config = dict(
    n_layer=10,
    n_head=13,
    norm='layernorm',
    parallel_block=False,
    init='uniform',
    init_std_o=0.00567,
    beta2=0.98,
    lr_head=0.00927,
    grad_clip=1.0,
    warmup_steps=284,
    decay_shape='linear',
    final_lr_fraction=0.1,
    batch_tokens=262144,
    train_tokens=1379000000,
)
Each number is 50 + 12 x the weight over its row's rms, rounded and kept within 0 to 99. Layers, rows and columns count from 0. The size before them is the row's rms in percent of the matrix's.

# down: layer 2 MLP down (transposed), 3328x832, rms 0.0153, rows 1375-1427, columns 704-767
# up: layer 2 MLP up, 3328x832, rms 0.0228, rows 1376-1427, columns 704-767
down1375 097:50 55 59 37 64 71 42 46 52 61 49 60 43 20 68 40 72 48 51 75 58 45 71 29 48 50 44 50 74 39 49 60 71 54 46 69 46 47 24 43 47 38 59 78 55 63 64 54 36 55 61 26 36 48 81 54 35 45 62 53 31 36 41 42
up1376 100:35 57 57 47 53 79 80 73 57 47 49 44 48 51 73 42 55 24 60 42 34 54 43 56 63 47 58 45 70 63 66 57 57 38 39 31 46 40 52 37 67 29 75 49 64 38 56 76 52 49 63 40 56 47 56 23 69 43 43 56 39 46 36 57
down1376 097:53 37 49 41 63 55 60 43 53 65 38 38 45 45 31 49 47 36 41 47 61 41 45 52 62 33 44 66 52 36 44 54 45 65 56 71 46 65 58 50 39 47 65 69 47 49 45 48 45 87 61 28 26 43 28 60 49 59 42 40 80 57 65 42
up1377 108:44 37 41 74 46 47 35 56 48 50 51 47 48 44 64 42 56 49 59 44 27 32 56 67 30 55 46 49 42 53 65 56 56 45 64 37 67 63 56 64 44 47 44 56 49 50 56 45 35 51 35 35 39 39 35 64 60 59 74 39 49 36 46 28
down1377 113:62 47 53 43 46 56 25 53 60 38 50 46 48 25 42 57 41 57 45 48 55 63 59 29 61 29 32 30 37 45 42 31 58 42 41 62 40 71 22 50 39 37 53 55 73 57 56 31 59 33 44 66 83 64 70 41 40 45 66 56 45 33 55 41
up1378 094:46 44 53 30 45 28 71 57 36 65 36 52 63 50 50 26 45 74 43 32 52 51 47 68 67 49 23 61 45 76 62 50 42 40 63 59 68 41 61 53 59 47 28 31 39 59 47 71 64 59 71 55 42 59 37 46 44 60 61 40 46 56 57 43
down1378 102:45 30 56 52 32 60 31 57 67 43 72 60 64 39 55 67 61 26 73 46 48 56 57 43 48 45 80 66 48 29 63 36 56 54 44 63 37 36 36 56 61 53 67 75 57 69 51 31 52 51 35 53 54 46 71 42 48 46 52 65 33 41 58 49
up1379 093:30 55 31 50 81 59 43 50 46 47 51 40 58 38 36 50 48 38 69 41 58 72 64 53 48 50 56 62 46 69 58 60 53 40 55 53 52 59 26 43 41 32 72 55 72 63 40 43 50 49 45 42 72 76 53 53 34 37 59 35 66 63 40 53
down1379 094:53 58 38 51 44 51 67 46 58 41 65 46 43 51 71 50 66 64 39 64 64 45 38 57 60 54 57 56 50 37 66 35 54 37 32 78 26 73 57 76 41 60 41 58 25 31 57 53 33 80 71 22 35 39 50 51 59 62 29 60 43 45 62 45
up1380 105:49 43 40 57 53 42 78 38 51 57 58 37 49 52 62 43 48 59 56 58 70 35 15 47 49 35 49 47 44 39 53 29 35 47 44 35 65 33 70 37 56 38 48 57 59 44 58 51 49 52 41 46 45 61 60 39 53 44 63 67 45 46 52 40
down1380 112:67 51 59 33 55 55 64 70 50 29 54 56 58 62 29 39 52 28 33 52 56 64 44 56 30 55 57 48 53 22 54 43 57 49 45 43 38 46 32 39 48 68 52 53 71 48 78 37 53 49 35 52 60 56 60 53 76 58 37 42 48 50 73 24
up1381 099:54 52 67 45 65 67 61 37 44 60 58 59 45 45 51 65 49 51 60 65 58 50 63 34 77 52 77 67 37 52 54 39 41 33 63 45 64 46 69 45 42 48 38 63 55 38 51 48 57 51 40 52 42 35 58 49 64 79 46 36 57 57 30 54
down1381 097:66 33 47 49 47 50 40 56 67 67 59 63 39 18 40 56 69 47 60 66 58 64 50 46 76 43 31 57 50 41 38 43 43 44 55 54 54 58 70 46 57 36 74 62 69 40 52 55 45 42 34 39 37 57 34 45 80 62 62 44 45 47 77 38
up1382 094:59 16 75 36 78 61 62 61 57 51 49 45 64 44 53 72 55 43 53 38 42 66 34 56 66 70 58 64 84 38 47 44 70 44 54 31 63 69 48 52 70 50 54 55 67 57 87 43 48 40 43 50 78 56 29 46 51 50 82 68 63 51 26 37
down1382 092:63 54 33 63 49 56 58 42 76 46 47 43 46 68 52 30 41 54 50 67 42 51 56 61 34 55 62 54 31 44 33 66 32 60 53 56 52 42 61 23 67 51 44 41 38 39 46 25 60 47 34 42 38 53 66 41 32 54 27 45 36 43 64 36
up1383 102:66 52 49 71 61 46 62 54 31 56 68 57 54 63 60 65 56 51 46 51 46 48 51 70 52 61 43 51 64 57 46 61 66 58 46 52 43 42 54 48 45 41 64 48 38 35 64 64 54 33 58 49 45 50 40 30 46 55 53 67 54 55 57 59
down1383 099:57 52 68 43 50 50 63 53 49 38 38 60 47 38 59 39 54 29 61 62 44 47 55 48 41 39 71 42 01 44 54 45 64 39 40 54 55 58 63 63 44 53 73 39 75 56 56 41 49 48 49 45 41 52 52 36 67 72 49 34 57 48 37 58
up1384 095:69 56 54 54 41 51 67 46 48 68 45 71 55 55 45 41 43 56 36 47 68 31 60 41 55 45 50 64 55 62 64 37 37 41 28 38 60 40 52 23 49 40 49 55 62 75 50 33 60 52 59 46 41 54 50 62 61 39 59 50 52 55 60 54
down1384 079:60 44 60 42 73 44 48 44 39 37 31 63 55 64 34 69 78 30 62 50 61 48 50 63 58 47 56 60 30 49 38 31 44 51 44 63 48 58 58 42 36 46 51 48 31 57 27 48 61 53 40 57 36 27 44 40 59 41 36 41 48 66 38 33
up1385 106:36 57 66 50 79 44 54 36 44 40 52 37 60 54 59 49 28 58 63 71 53 25 32 54 49 41 61 51 52 46 61 51 68 62 49 43 68 49 41 66 45 31 60 69 39 50 64 66 42 41 45 34 59 50 39 47 75 53 41 67 43 51 33 53
down1385 108:48 35 61 70 17 45 37 63 69 58 61 45 50 60 47 34 69 41 43 54 56 45 73 61 65 40 68 48 46 61 35 30 42 57 66 53 47 46 13 42 53 51 46 50 37 48 52 52 56 38 41 61 63 51 47 44 47 52 39 51 67 51 57 57
up1386 101:44 56 38 55 37 60 58 36 60 57 49 52 54 42 59 44 57 61 50 66 60 31 45 71 59 39 52 52 57 49 39 41 58 52 32 65 39 45 59 40 44 42 50 40 53 52 58 47 70 46 48 41 47 36 44 63 60 43 61 57 27 37 60 26
down1386 095:19 73 34 44 52 50 62 40 51 61 44 65 53 49 34 65 47 45 55 56 49 70 29 45 34 54 39 54 73 55 44 61 45 52 49 48 46 68 45 36 44 50 28 54 44 56 44 68 60 32 57 60 50 25 35 42 60 39 41 55 41 37 68 29
up1387 096:52 45 47 47 42 40 30 50 69 34 47 60 50 67 58 42 58 70 57 61 53 55 65 50 52 66 32 54 46 44 26 44 63 36 64 48 71 51 66 26 51 48 39 54 52 55 39 44 54 58 48 54 38 56 30 38 60 59 31 45 54 70 42 45
down1387 095:57 52 43 45 61 55 57 52 30 47 39 54 42 36 56 55 41 48 41 47 39 53 54 51 50 35 31 43 66 64 65 44 69 60 26 60 63 46 70 59 54 56 48 35 53 34 53 65 52 62 51 65 28 42 64 47 45 46 48 43 61 48 75 52
up1388 104:59 48 63 47 56 56 37 49 41 43 36 65 51 36 68 65 51 59 29 63 41 40 34 61 53 60 29 70 55 63 60 65 53 47 55 30 62 41 55 42 38 70 49 53 61 44 40 55 48 46 55 32 46 33 59 69 65 48 40 42 55 61 41 52
down1388 101:71 62 57 59 57 73 43 61 35 43 47 56 69 51 42 56 66 61 55 56 50 38 54 33 45 44 66 44 59 52 64 58 39 49 47 62 61 50 26 69 50 51 52 46 48 47 48 58 40 42 45 49 40 42 41 51 26 55 47 57 75 35 10 64
up1389 102:60 42 62 59 77 62 67 70 49 67 62 62 47 55 64 54 53 36 43 40 47 64 64 54 54 59 40 36 67 46 54 57 43 46 58 37 30 49 34 54 40 62 15 56 73 42 64 61 65 34 47 57 72 49 49 38 69 50 50 60 38 51 47 56
down1389 104:51 41 56 56 68 51 32 51 55 47 39 58 73 56 39 29 40 46 65 77 24 35 50 49 34 46 53 35 43 47 62 83 55 62 64 67 57 22 66 47 53 21 61 35 57 54 47 26 42 50 49 39 23 41 45 54 46 52 83 57 38 59 30 47
up1390 094:53 41 48 55 27 51 35 30 64 52 45 37 52 66 56 45 62 30 44 58 53 65 52 56 37 59 37 37 47 54 52 46 68 34 63 26 42 61 58 44 58 37 65 83 69 66 44 47 33 71 45 70 53 43 45 49 34 53 36 27 37 44 34 56
down1390 092:51 50 53 65 54 49 59 62 32 43 51 59 55 54 72 23 66 50 46 52 44 60 52 57 46 53 43 54 51 60 64 50 60 48 49 47 47 53 43 52 55 45 52 32 47 73 53 61 62 61 62 27 26 44 36 69 48 72 62 68 63 56 55 54
up1391 103:51 53 49 44 61 68 47 39 49 43 31 52 44 36 76 63 80 54 34 54 46 50 38 39 29 79 46 50 42 43 48 48 60 30 65 31 65 64 43 27 34 50 54 56 50 51 54 68 27 61 42 58 47 42 42 33 61 61 66 43 64 45 43 62
down1391 113:63 35 60 56 63 41 50 54 31 26 56 41 20 36 74 47 64 45 56 48 69 42 50 52 41 72 40 44 34 47 68 34 62 43 34 58 55 53 46 72 36 40 44 46 39 41 45 61 61 73 54 49 46 57 72 43 59 51 31 46 38 54 43 60
up1392 110:50 31 65 39 55 60 66 56 50 33 43 46 44 33 37 40 37 43 41 73 67 41 32 64 37 78 41 29 61 52 43 42 58 50 61 63 50 62 81 38 48 53 39 66 66 60 72 36 47 25 49 41 49 45 42 53 55 56 58 41 70 55 45 53
down1392 115:42 49 37 31 51 47 38 49 49 44 50 37 57 31 53 38 37 43 51 59 54 53 53 56 45 33 60 43 61 42 34 62 51 60 62 65 40 34 41 66 47 64 26 48 37 64 70 20 70 52 53 33 43 25 40 58 55 32 47 34 49 55 35 48
up1393 107:63 53 69 32 55 49 60 47 50 66 40 50 59 45 64 35 56 64 53 61 48 46 38 50 26 71 60 68 51 59 63 68 38 50 67 57 54 81 71 18 68 44 36 71 62 52 56 66 36 52 65 45 65 70 36 56 51 51 56 47 28 43 55 58
down1393 119:48 59 56 53 58 54 24 35 43 64 46 29 53 45 46 34 42 72 48 38 50 60 50 27 58 49 31 65 34 45 43 49 55 46 37 57 64 64 37 46 26 71 53 39 44 37 62 56 49 48 40 41 44 42 39 61 69 30 41 67 49 58 57 56
up1394 092:32 29 77 41 58 44 40 53 58 34 41 55 79 70 65 39 70 54 65 62 53 49 57 45 44 39 70 45 45 59 54 58 42 27 50 30 60 79 56 46 37 46 27 61 60 64 50 32 60 42 59 46 60 56 61 47 19 51 52 40 33 48 62 64
down1394 094:44 38 35 72 55 32 52 64 56 45 64 44 45 31 63 42 56 60 52 31 56 54 38 49 45 29 48 56 56 42 33 63 77 68 47 79 50 47 25 59 68 48 44 62 60 42 59 61 57 50 50 51 43 64 31 55 46 45 49 49 33 44 74 44
up1395 100:51 52 50 41 23 45 62 54 46 57 54 31 82 30 31 58 39 63 47 53 48 42 40 41 46 70 36 64 49 57 53 49 30 33 65 33 82 31 60 49 39 42 59 43 66 33 71 43 54 51 48 47 65 48 30 53 52 58 59 35 66 60 39 62
down1395 099:27 49 39 49 45 53 56 41 44 38 46 44 41 44 48 59 37 53 42 58 56 62 48 44 50 54 45 38 45 56 51 46 48 42 45 76 30 51 61 58 73 33 61 58 26 49 47 57 60 58 59 58 30 62 58 62 41 42 55 56 52 46 39 42
up1396 096:50 36 39 49 38 48 47 53 37 40 53 56 61 73 59 39 49 66 56 55 46 69 53 35 54 75 54 46 58 36 46 16 43 59 50 65 51 42 58 42 47 57 34 39 48 62 62 32 71 39 56 69 61 35 43 27 52 39 48 44 45 50 35 39
down1396 094:42 65 43 66 55 63 51 43 56 34 39 47 41 41 51 49 66 44 60 41 56 61 45 81 40 67 37 53 45 45 38 51 61 42 39 61 76 56 16 46 41 71 13 39 68 46 57 43 69 32 26 67 35 63 44 49 60 43 73 41 33 56 45 53
up1397 095:40 60 75 63 43 32 45 48 32 65 62 45 59 44 63 58 62 31 47 41 53 49 47 64 45 26 53 72 47 55 38 51 56 50 41 55 48 61 48 47 56 50 46 62 45 52 62 52 41 44 69 24 34 49 47 68 54 43 26 53 54 43 42 51
down1397 091:40 35 73 45 39 05 56 71 56 48 65 45 53 80 43 46 51 64 45 70 42 54 30 53 69 53 54 58 51 51 33 27 61 58 43 50 53 33 39 48 59 33 41 64 50 55 42 56 64 60 60 44 55 48 48 47 50 34 52 58 39 59 55 43
up1398 096:45 31 58 57 57 85 64 38 36 29 51 56 41 60 52 50 35 73 34 40 55 52 33 50 30 48 44 54 72 53 37 29 55 46 63 64 56 42 73 40 74 51 61 52 58 44 47 63 52 43 73 38 42 28 39 33 29 61 51 44 43 44 48 62
down1398 094:64 52 59 38 34 58 52 39 37 58 64 29 68 51 48 32 54 38 46 74 20 32 44 42 54 54 53 40 39 27 23 58 32 61 79 53 44 37 58 39 36 41 38 24 55 57 49 36 31 41 32 68 45 36 78 46 64 42 66 32 37 61 38 60
up1399 104:55 56 54 33 48 35 55 49 31 46 43 44 36 52 58 62 51 41 38 56 43 48 52 52 39 55 50 35 44 70 59 34 61 56 35 50 36 55 44 46 52 53 59 58 43 54 66 48 50 48 32 47 55 49 38 47 43 47 46 44 53 37 47 52
down1399 105:82 53 37 52 64 49 58 46 38 65 51 64 54 30 41 58 57 30 38 44 45 38 73 65 42 55 33 48 51 42 35 55 61 63 40 53 74 71 36 47 47 49 48 45 67 51 55 81 47 44 57 57 18 74 43 56 40 54 70 56 48 47 49 65
up1400 102:45 55 46 36 46 34 57 58 68 49 38 44 33 43 54 54 49 40 42 48 49 61 52 49 55 61 33 60 59 75 32 37 40 48 34 46 56 51 63 44 50 37 38 61 45 42 52 43 51 54 48 26 57 42 51 44 52 45 53 72 46 56 45 54
down1400 102:51 38 51 65 58 39 41 61 42 39 69 44 50 50 50 28 16 30 47 36 68 23 74 33 45 47 39 48 66 39 40 39 58 48 42 53 54 76 28 52 42 51 51 46 36 63 51 41 59 38 53 31 43 52 43 30 38 40 48 56 48 26 45 53
up1401 095:75 43 29 29 51 68 66 56 40 40 56 25 67 60 46 42 47 63 45 36 38 37 48 61 37 42 44 40 68 44 61 28 60 58 61 70 52 52 54 45 48 46 63 54 56 53 70 41 33 60 48 52 69 35 44 52 53 52 59 57 40 34 70 71
down1401 098:51 58 47 50 47 49 44 46 54 46 26 33 50 34 57 44 48 24 54 58 55 72 67 34 52 34 52 32 50 44 33 54 53 53 18 51 70 41 47 47 25 54 38 55 36 65 40 45 46 42 56 46 29 39 41 57 73 55 70 22 25 52 65 61
up1402 105:49 40 63 38 55 60 75 44 49 42 73 58 46 48 63 73 43 47 36 59 48 35 33 64 66 54 45 57 41 56 44 41 51 37 30 44 48 37 33 47 32 43 41 56 60 43 77 80 76 37 45 60 69 56 62 33 40 51 54 63 63 50 76 49
down1402 107:45 52 48 48 29 43 40 32 43 55 45 51 42 40 39 62 45 50 28 40 50 54 39 59 66 31 60 48 52 55 49 48 64 58 33 69 22 57 41 26 35 48 55 73 51 67 54 40 64 45 60 38 41 64 58 50 67 56 33 63 28 50 70 45
up1403 102:68 55 66 52 54 36 54 41 59 56 32 64 60 59 27 34 70 63 56 36 50 68 36 47 69 45 65 37 55 72 45 48 40 43 45 70 53 71 63 62 50 38 65 54 51 56 48 50 54 32 70 42 50 47 44 48 68 48 73 50 59 63 43 56
down1403 115:26 60 74 32 55 73 39 32 48 58 64 56 55 60 57 73 54 58 65 90 52 31 54 64 54 38 49 67 47 41 54 35 37 56 33 39 55 42 52 54 47 54 58 66 63 59 57 41 41 40 65 49 70 45 59 59 32 67 52 68 47 44 44 67
up1404 098:54 39 26 39 48 57 65 40 62 58 43 40 55 68 37 42 45 54 37 49 62 40 49 41 43 43 67 36 64 41 72 50 47 61 47 52 49 59 58 51 72 47 45 79 47 58 48 69 91 52 35 49 34 39 28 41 36 40 66 29 39 44 51 40
down1404 096:56 56 54 65 65 49 30 62 62 50 57 49 48 69 60 55 45 67 53 39 37 40 55 53 59 40 60 43 51 52 38 55 35 48 55 35 52 57 30 47 29 43 48 49 45 44 29 60 66 58 41 48 54 69 46 45 50 31 46 43 32 39 51 66
up1405 095:45 59 39 46 32 43 67 41 53 39 60 27 56 64 48 52 71 69 22 49 50 66 61 60 59 50 54 49 45 56 64 39 63 47 52 65 62 45 41 39 43 72 62 61 70 63 41 45 60 42 50 55 45 51 29 68 60 44 32 63 32 52 66 44
down1405 094:64 62 44 47 49 55 36 47 70 37 71 55 47 40 43 60 44 38 54 42 32 61 52 71 81 53 55 60 36 52 39 43 64 30 40 47 26 78 49 62 32 66 49 49 54 64 58 35 56 50 40 56 53 41 40 63 41 59 42 60 47 48 48 52
up1406 109:43 45 45 39 36 68 56 34 46 40 52 53 49 57 31 36 54 65 54 43 44 54 45 48 54 53 51 42 50 52 57 41 47 32 30 55 63 56 65 46 39 57 48 68 43 58 43 68 46 45 53 56 57 52 57 45 49 57 52 58 51 42 59 22
down1406 112:40 35 52 49 64 53 53 69 42 58 27 49 46 59 63 49 53 36 69 50 68 47 66 26 41 47 45 42 54 52 64 37 59 40 45 60 45 36 17 41 37 57 11 35 81 53 39 60 58 37 31 63 54 29 40 53 42 58 45 53 68 50 72 58
up1407 101:38 57 75 64 64 49 61 51 22 41 44 52 26 63 49 37 51 36 63 52 57 70 53 79 28 68 89 60 47 52 54 39 44 56 46 34 51 55 40 53 41 55 38 48 35 63 70 33 50 52 41 37 57 65 50 73 63 40 38 54 41 54 68 58
down1407 101:46 63 46 53 65 52 55 80 45 50 60 40 43 48 41 37 35 48 32 48 51 47 78 36 52 27 65 57 45 44 37 52 26 35 35 64 56 39 61 61 55 53 62 31 68 64 40 75 39 61 63 71 42 48 72 31 51 64 50 46 63 59 52 32
up1408 102:58 45 54 60 28 57 45 38 51 31 31 47 40 60 40 60 59 59 59 65 66 57 40 62 49 31 32 51 56 41 44 49 57 47 58 59 59 44 41 32 73 43 67 58 43 46 35 49 45 45 43 28 44 49 65 30 63 37 38 42 60 38 48 28
down1408 102:51 76 47 58 40 33 47 40 43 59 46 49 60 53 44 28 33 62 48 45 50 40 68 50 63 62 39 66 58 57 51 54 53 37 37 64 62 43 46 54 43 44 47 59 59 59 32 41 64 47 63 40 38 67 32 47 62 57 26 42 45 54 54 38
up1409 101:58 53 38 53 44 38 41 47 54 76 46 56 55 50 42 55 59 56 31 61 45 66 55 60 64 60 77 49 30 50 56 42 53 46 48 36 60 31 63 56 39 65 59 52 51 57 48 60 49 34 56 27 46 73 39 44 68 38 33 40 31 34 62 46
down1409 103:40 56 54 63 54 28 47 74 64 61 57 63 61 36 55 46 71 65 48 71 52 68 72 54 60 44 69 55 59 61 83 24 42 60 80 45 63 71 54 60 33 46 28 44 53 56 64 49 38 48 58 57 34 48 48 65 26 63 45 41 47 43 57 56
up1410 092:57 43 53 43 33 61 42 52 58 45 61 66 74 53 55 78 75 45 51 59 43 57 41 47 73 47 57 43 59 67 47 47 53 40 57 41 44 35 74 27 62 66 59 67 55 72 43 47 38 48 62 29 57 43 41 59 36 22 55 50 56 50 67 58
down1410 095:21 41 50 59 62 54 57 52 40 35 43 52 45 54 60 55 31 44 43 29 41 29 60 29 35 32 75 44 49 45 56 54 67 36 43 49 37 61 56 45 64 58 57 41 49 46 66 54 59 34 50 60 59 63 54 71 61 54 55 35 35 58 47 18
up1411 102:53 40 42 62 62 58 66 43 58 50 43 34 71 29 75 58 37 60 55 35 54 45 44 63 52 29 36 45 51 55 51 36 45 37 76 65 51 63 54 47 62 38 59 52 78 58 39 69 22 40 45 55 61 79 60 61 54 64 57 22 69 46 37 28
down1411 109:33 64 22 31 62 50 34 41 49 45 58 39 59 33 63 46 61 32 61 58 39 66 45 51 42 51 48 41 52 46 46 46 50 71 44 61 44 57 39 80 45 47 45 47 22 46 43 42 58 46 56 30 69 63 29 50 59 67 46 41 46 38 69 52
up1412 092:55 42 45 49 31 56 56 47 50 58 30 43 59 63 50 50 34 63 50 38 47 37 56 62 55 57 57 50 52 58 50 72 37 38 62 48 38 35 53 31 56 39 75 61 57 31 63 64 41 68 30 46 45 54 54 33 43 58 44 48 56 67 36 45
down1412 082:43 41 45 65 37 60 55 40 57 52 55 32 39 52 31 31 43 39 57 39 50 46 54 55 57 64 39 49 69 54 60 56 50 43 55 35 47 32 45 68 45 62 42 48 58 41 65 47 57 93 37 62 51 73 36 41 36 48 65 50 40 59 58 53
up1413 108:49 59 72 44 56 48 71 58 46 46 69 51 62 46 74 43 48 32 54 47 59 48 36 58 49 48 47 60 30 69 48 50 50 38 43 61 50 76 38 42 48 58 56 57 57 30 56 61 56 40 59 79 43 40 57 33 60 69 62 63 60 73 43 49
down1413 096:36 81 69 38 63 57 50 46 44 47 45 71 37 44 51 53 55 48 64 55 36 45 37 46 49 45 39 75 52 46 53 41 61 59 43 62 59 28 45 61 58 49 67 62 49 53 60 45 59 61 66 54 57 67 63 45 58 55 51 54 66 46 52 48
up1414 102:76 54 54 38 46 38 48 45 51 52 36 63 40 74 68 57 74 47 57 46 65 26 52 49 64 65 48 53 39 78 46 39 53 59 38 52 67 51 49 61 64 45 40 53 60 37 35 61 47 42 39 50 52 35 57 37 62 54 50 54 73 45 56 59
down1414 099:40 65 66 60 43 43 56 28 53 49 53 29 49 68 46 39 44 48 39 42 42 51 49 34 37 61 29 74 54 72 64 42 47 47 42 34 69 35 63 21 50 21 47 48 56 37 59 65 57 55 68 45 64 53 67 31 50 61 37 59 57 36 42 49
up1415 103:49 69 56 31 58 55 59 40 39 61 67 59 61 56 59 49 35 49 54 53 63 57 40 41 43 54 66 57 36 66 66 22 54 54 46 53 72 75 50 48 75 43 61 33 54 40 97 65 47 54 65 46 54 54 44 53 56 72 49 43 46 60 32 38
down1415 100:41 49 71 52 54 55 35 39 43 54 62 46 39 44 56 47 54 60 55 44 38 38 30 46 63 48 58 58 43 37 55 58 35 57 20 55 46 63 43 28 44 49 39 45 53 74 42 43 42 39 66 38 56 55 64 52 45 46 61 63 51 48 61 38
up1416 105:60 33 47 34 54 53 76 60 51 49 48 73 50 35 63 83 66 51 34 48 35 44 43 52 73 41 49 30 46 52 44 50 85 47 52 46 57 30 67 35 51 71 57 49 50 43 27 54 64 41 67 27 62 45 37 47 49 46 46 52 73 45 63 33
down1416 095:67 53 54 47 60 61 33 51 61 28 61 48 27 46 49 46 57 56 50 49 55 58 50 60 43 45 51 46 65 42 56 57 47 34 38 68 61 39 45 60 38 54 47 38 49 42 37 50 52 47 46 50 73 29 48 64 49 58 57 36 42 44 34 39
up1417 103:64 45 52 49 64 50 64 28 47 35 43 44 67 45 64 66 42 52 51 50 49 75 50 56 52 46 51 51 75 43 42 46 35 58 28 41 68 55 41 48 39 34 51 49 32 61 59 45 46 43 45 59 76 52 36 64 54 39 56 53 52 57 67 56
down1417 101:25 46 52 37 71 29 50 49 53 42 58 59 38 54 43 57 29 54 52 54 59 54 35 42 28 64 69 46 47 34 46 56 38 47 45 55 44 71 42 31 38 43 53 64 54 27 60 51 60 53 52 70 47 33 36 27 41 38 50 28 69 61 25 45
up1418 106:60 59 54 67 46 28 56 30 27 49 57 56 39 66 59 29 56 42 42 71 71 46 59 64 58 46 52 58 41 44 68 49 52 57 29 63 81 48 64 56 51 48 54 46 60 45 39 54 58 44 25 47 40 43 50 31 56 72 43 53 58 65 58 50
down1418 110:56 49 56 65 54 57 57 47 52 42 60 50 60 41 49 32 60 57 38 38 70 61 43 33 59 58 68 53 45 47 58 53 34 47 44 57 59 43 38 47 57 47 35 48 39 40 47 70 46 43 31 50 40 30 42 42 40 43 55 46 72 36 53 52
up1419 098:23 67 52 51 72 60 53 68 41 57 50 53 52 39 66 49 64 47 63 45 41 58 51 53 45 56 50 70 60 55 47 46 64 43 81 48 47 54 40 29 57 27 53 66 55 55 85 68 37 16 44 45 51 45 29 47 29 53 43 53 49 46 53 57
down1419 105:31 56 71 49 34 51 44 35 22 38 67 62 69 59 40 45 65 56 73 40 52 32 45 68 44 56 74 65 49 42 37 52 29 49 42 59 52 33 63 51 40 56 62 63 66 38 54 55 44 44 45 46 58 64 44 52 60 21 57 48 48 56 35 45
up1420 097:49 32 37 37 56 46 64 51 59 58 28 67 58 45 55 61 52 51 31 55 32 47 31 44 70 50 43 70 56 54 38 65 45 60 62 57 56 59 55 40 37 56 55 37 41 42 39 49 38 18 80 20 27 49 70 53 32 60 53 57 49 42 35 66
down1420 097:42 70 53 40 49 57 68 54 59 61 46 54 48 36 43 43 40 70 28 43 75 69 63 55 40 52 31 40 56 55 48 48 46 48 49 49 58 81 60 69 56 50 33 54 28 58 55 60 60 66 40 62 29 53 31 27 42 53 51 38 53 45 57 61
up1421 106:61 52 58 47 58 60 67 46 65 46 77 50 58 60 66 63 68 57 58 77 69 35 35 63 35 56 46 58 42 56 24 58 57 40 27 45 68 65 61 56 41 57 43 33 60 59 48 52 49 35 71 53 38 60 45 28 49 51 48 59 45 44 38 43
down1421 104:18 49 28 42 39 51 46 61 53 47 36 60 45 48 44 63 43 75 54 27 47 64 44 56 54 53 58 57 29 63 68 39 45 29 36 30 74 63 50 66 50 55 49 46 48 43 51 36 49 50 34 49 73 58 34 69 32 24 27 54 52 44 60 62
up1422 091:42 62 32 69 54 55 60 46 20 57 18 50 39 50 43 51 55 66 38 55 42 41 38 35 38 60 55 71 53 53 43 54 44 47 58 60 51 46 43 49 61 54 52 37 62 53 86 52 38 47 70 39 66 53 52 34 60 51 61 69 56 48 44 52
down1422 096:62 36 48 35 49 64 35 42 78 51 70 48 47 33 39 54 49 43 51 63 81 38 64 50 49 44 32 46 63 56 59 45 41 38 25 37 52 44 46 47 52 53 52 69 33 46 19 58 65 50 68 71 20 49 44 51 78 48 39 39 48 42 42 47
up1423 098:47 68 42 46 30 47 47 61 68 67 63 36 57 40 34 58 71 56 39 49 71 44 23 34 45 57 34 27 52 69 72 42 62 53 58 57 30 44 50 38 51 48 51 74 48 53 42 41 66 41 65 59 35 36 67 48 67 22 55 32 27 45 47 39
down1423 090:53 62 64 48 49 47 46 26 45 34 61 59 66 30 57 44 60 34 60 45 43 51 50 56 57 48 44 25 59 63 43 52 44 52 48 55 40 34 39 31 56 58 35 78 43 49 38 42 37 85 70 29 52 47 40 65 47 20 50 55 33 36 34 40
up1424 097:46 58 41 40 68 50 60 57 52 42 58 54 49 62 72 31 45 45 44 58 49 38 72 66 62 57 65 68 40 63 62 58 58 47 54 48 60 41 58 45 66 49 56 64 32 42 59 44 70 48 52 64 59 45 51 52 58 39 47 58 25 44 28 53
down1424 099:73 56 64 51 46 45 44 51 49 51 55 55 50 29 49 43 57 54 50 50 30 42 36 56 56 55 36 37 36 41 45 44 66 60 52 60 47 50 48 50 41 45 30 53 59 36 35 54 37 42 64 51 43 60 41 56 56 48 64 53 78 50 65 33
up1425 095:61 49 35 57 45 53 55 56 44 72 38 45 34 44 50 46 49 61 27 59 36 46 52 43 50 46 40 53 45 48 61 47 50 51 43 35 53 55 60 33 44 59 27 44 58 52 44 53 50 47 82 47 46 49 49 28 50 42 48 61 53 44 65 32
down1425 097:30 36 47 39 27 51 53 49 55 59 53 51 40 71 33 59 51 62 67 62 61 33 44 48 71 55 42 41 50 41 46 61 33 69 48 69 47 74 37 93 56 41 33 77 31 49 52 68 50 75 44 32 51 37 39 64 53 67 33 56 56 33 53 52
up1426 100:31 58 44 61 57 64 53 67 37 53 47 34 56 54 67 57 56 47 43 74 42 39 45 50 64 59 69 69 49 39 48 63 41 34 45 27 52 63 55 47 28 48 60 46 49 44 76 75 60 45 50 59 39 67 18 63 60 57 52 42 29 45 60 32
down1426 097:42 58 34 55 42 58 54 50 44 47 21 50 48 53 48 56 64 54 53 43 43 45 39 65 42 57 51 50 59 46 57 31 58 67 48 36 40 25 72 46 33 56 53 44 58 52 70 21 61 54 46 37 55 52 44 65 49 51 58 53 62 25 53 31
up1427 101:55 26 39 59 57 62 64 47 54 45 55 51 50 38 52 47 45 36 53 45 46 48 37 48 66 81 52 26 46 52 43 55 49 31 58 40 47 68 36 46 40 39 67 37 29 55 60 57 42 46 43 61 52 60 51 63 63 58 61 76 59 53 73 54
down1427 097:35 31 43 52 37 62 47 57 58 44 41 44 39 52 43 59 32 59 56 47 55 57 36 66 46 51 75 65 64 40 61 47 67 76 42 59 62 25 41 47 54 54 71 74 57 56 47 43 47 43 54 26 89 64 50 63 48 54 46 58 54 45 52 52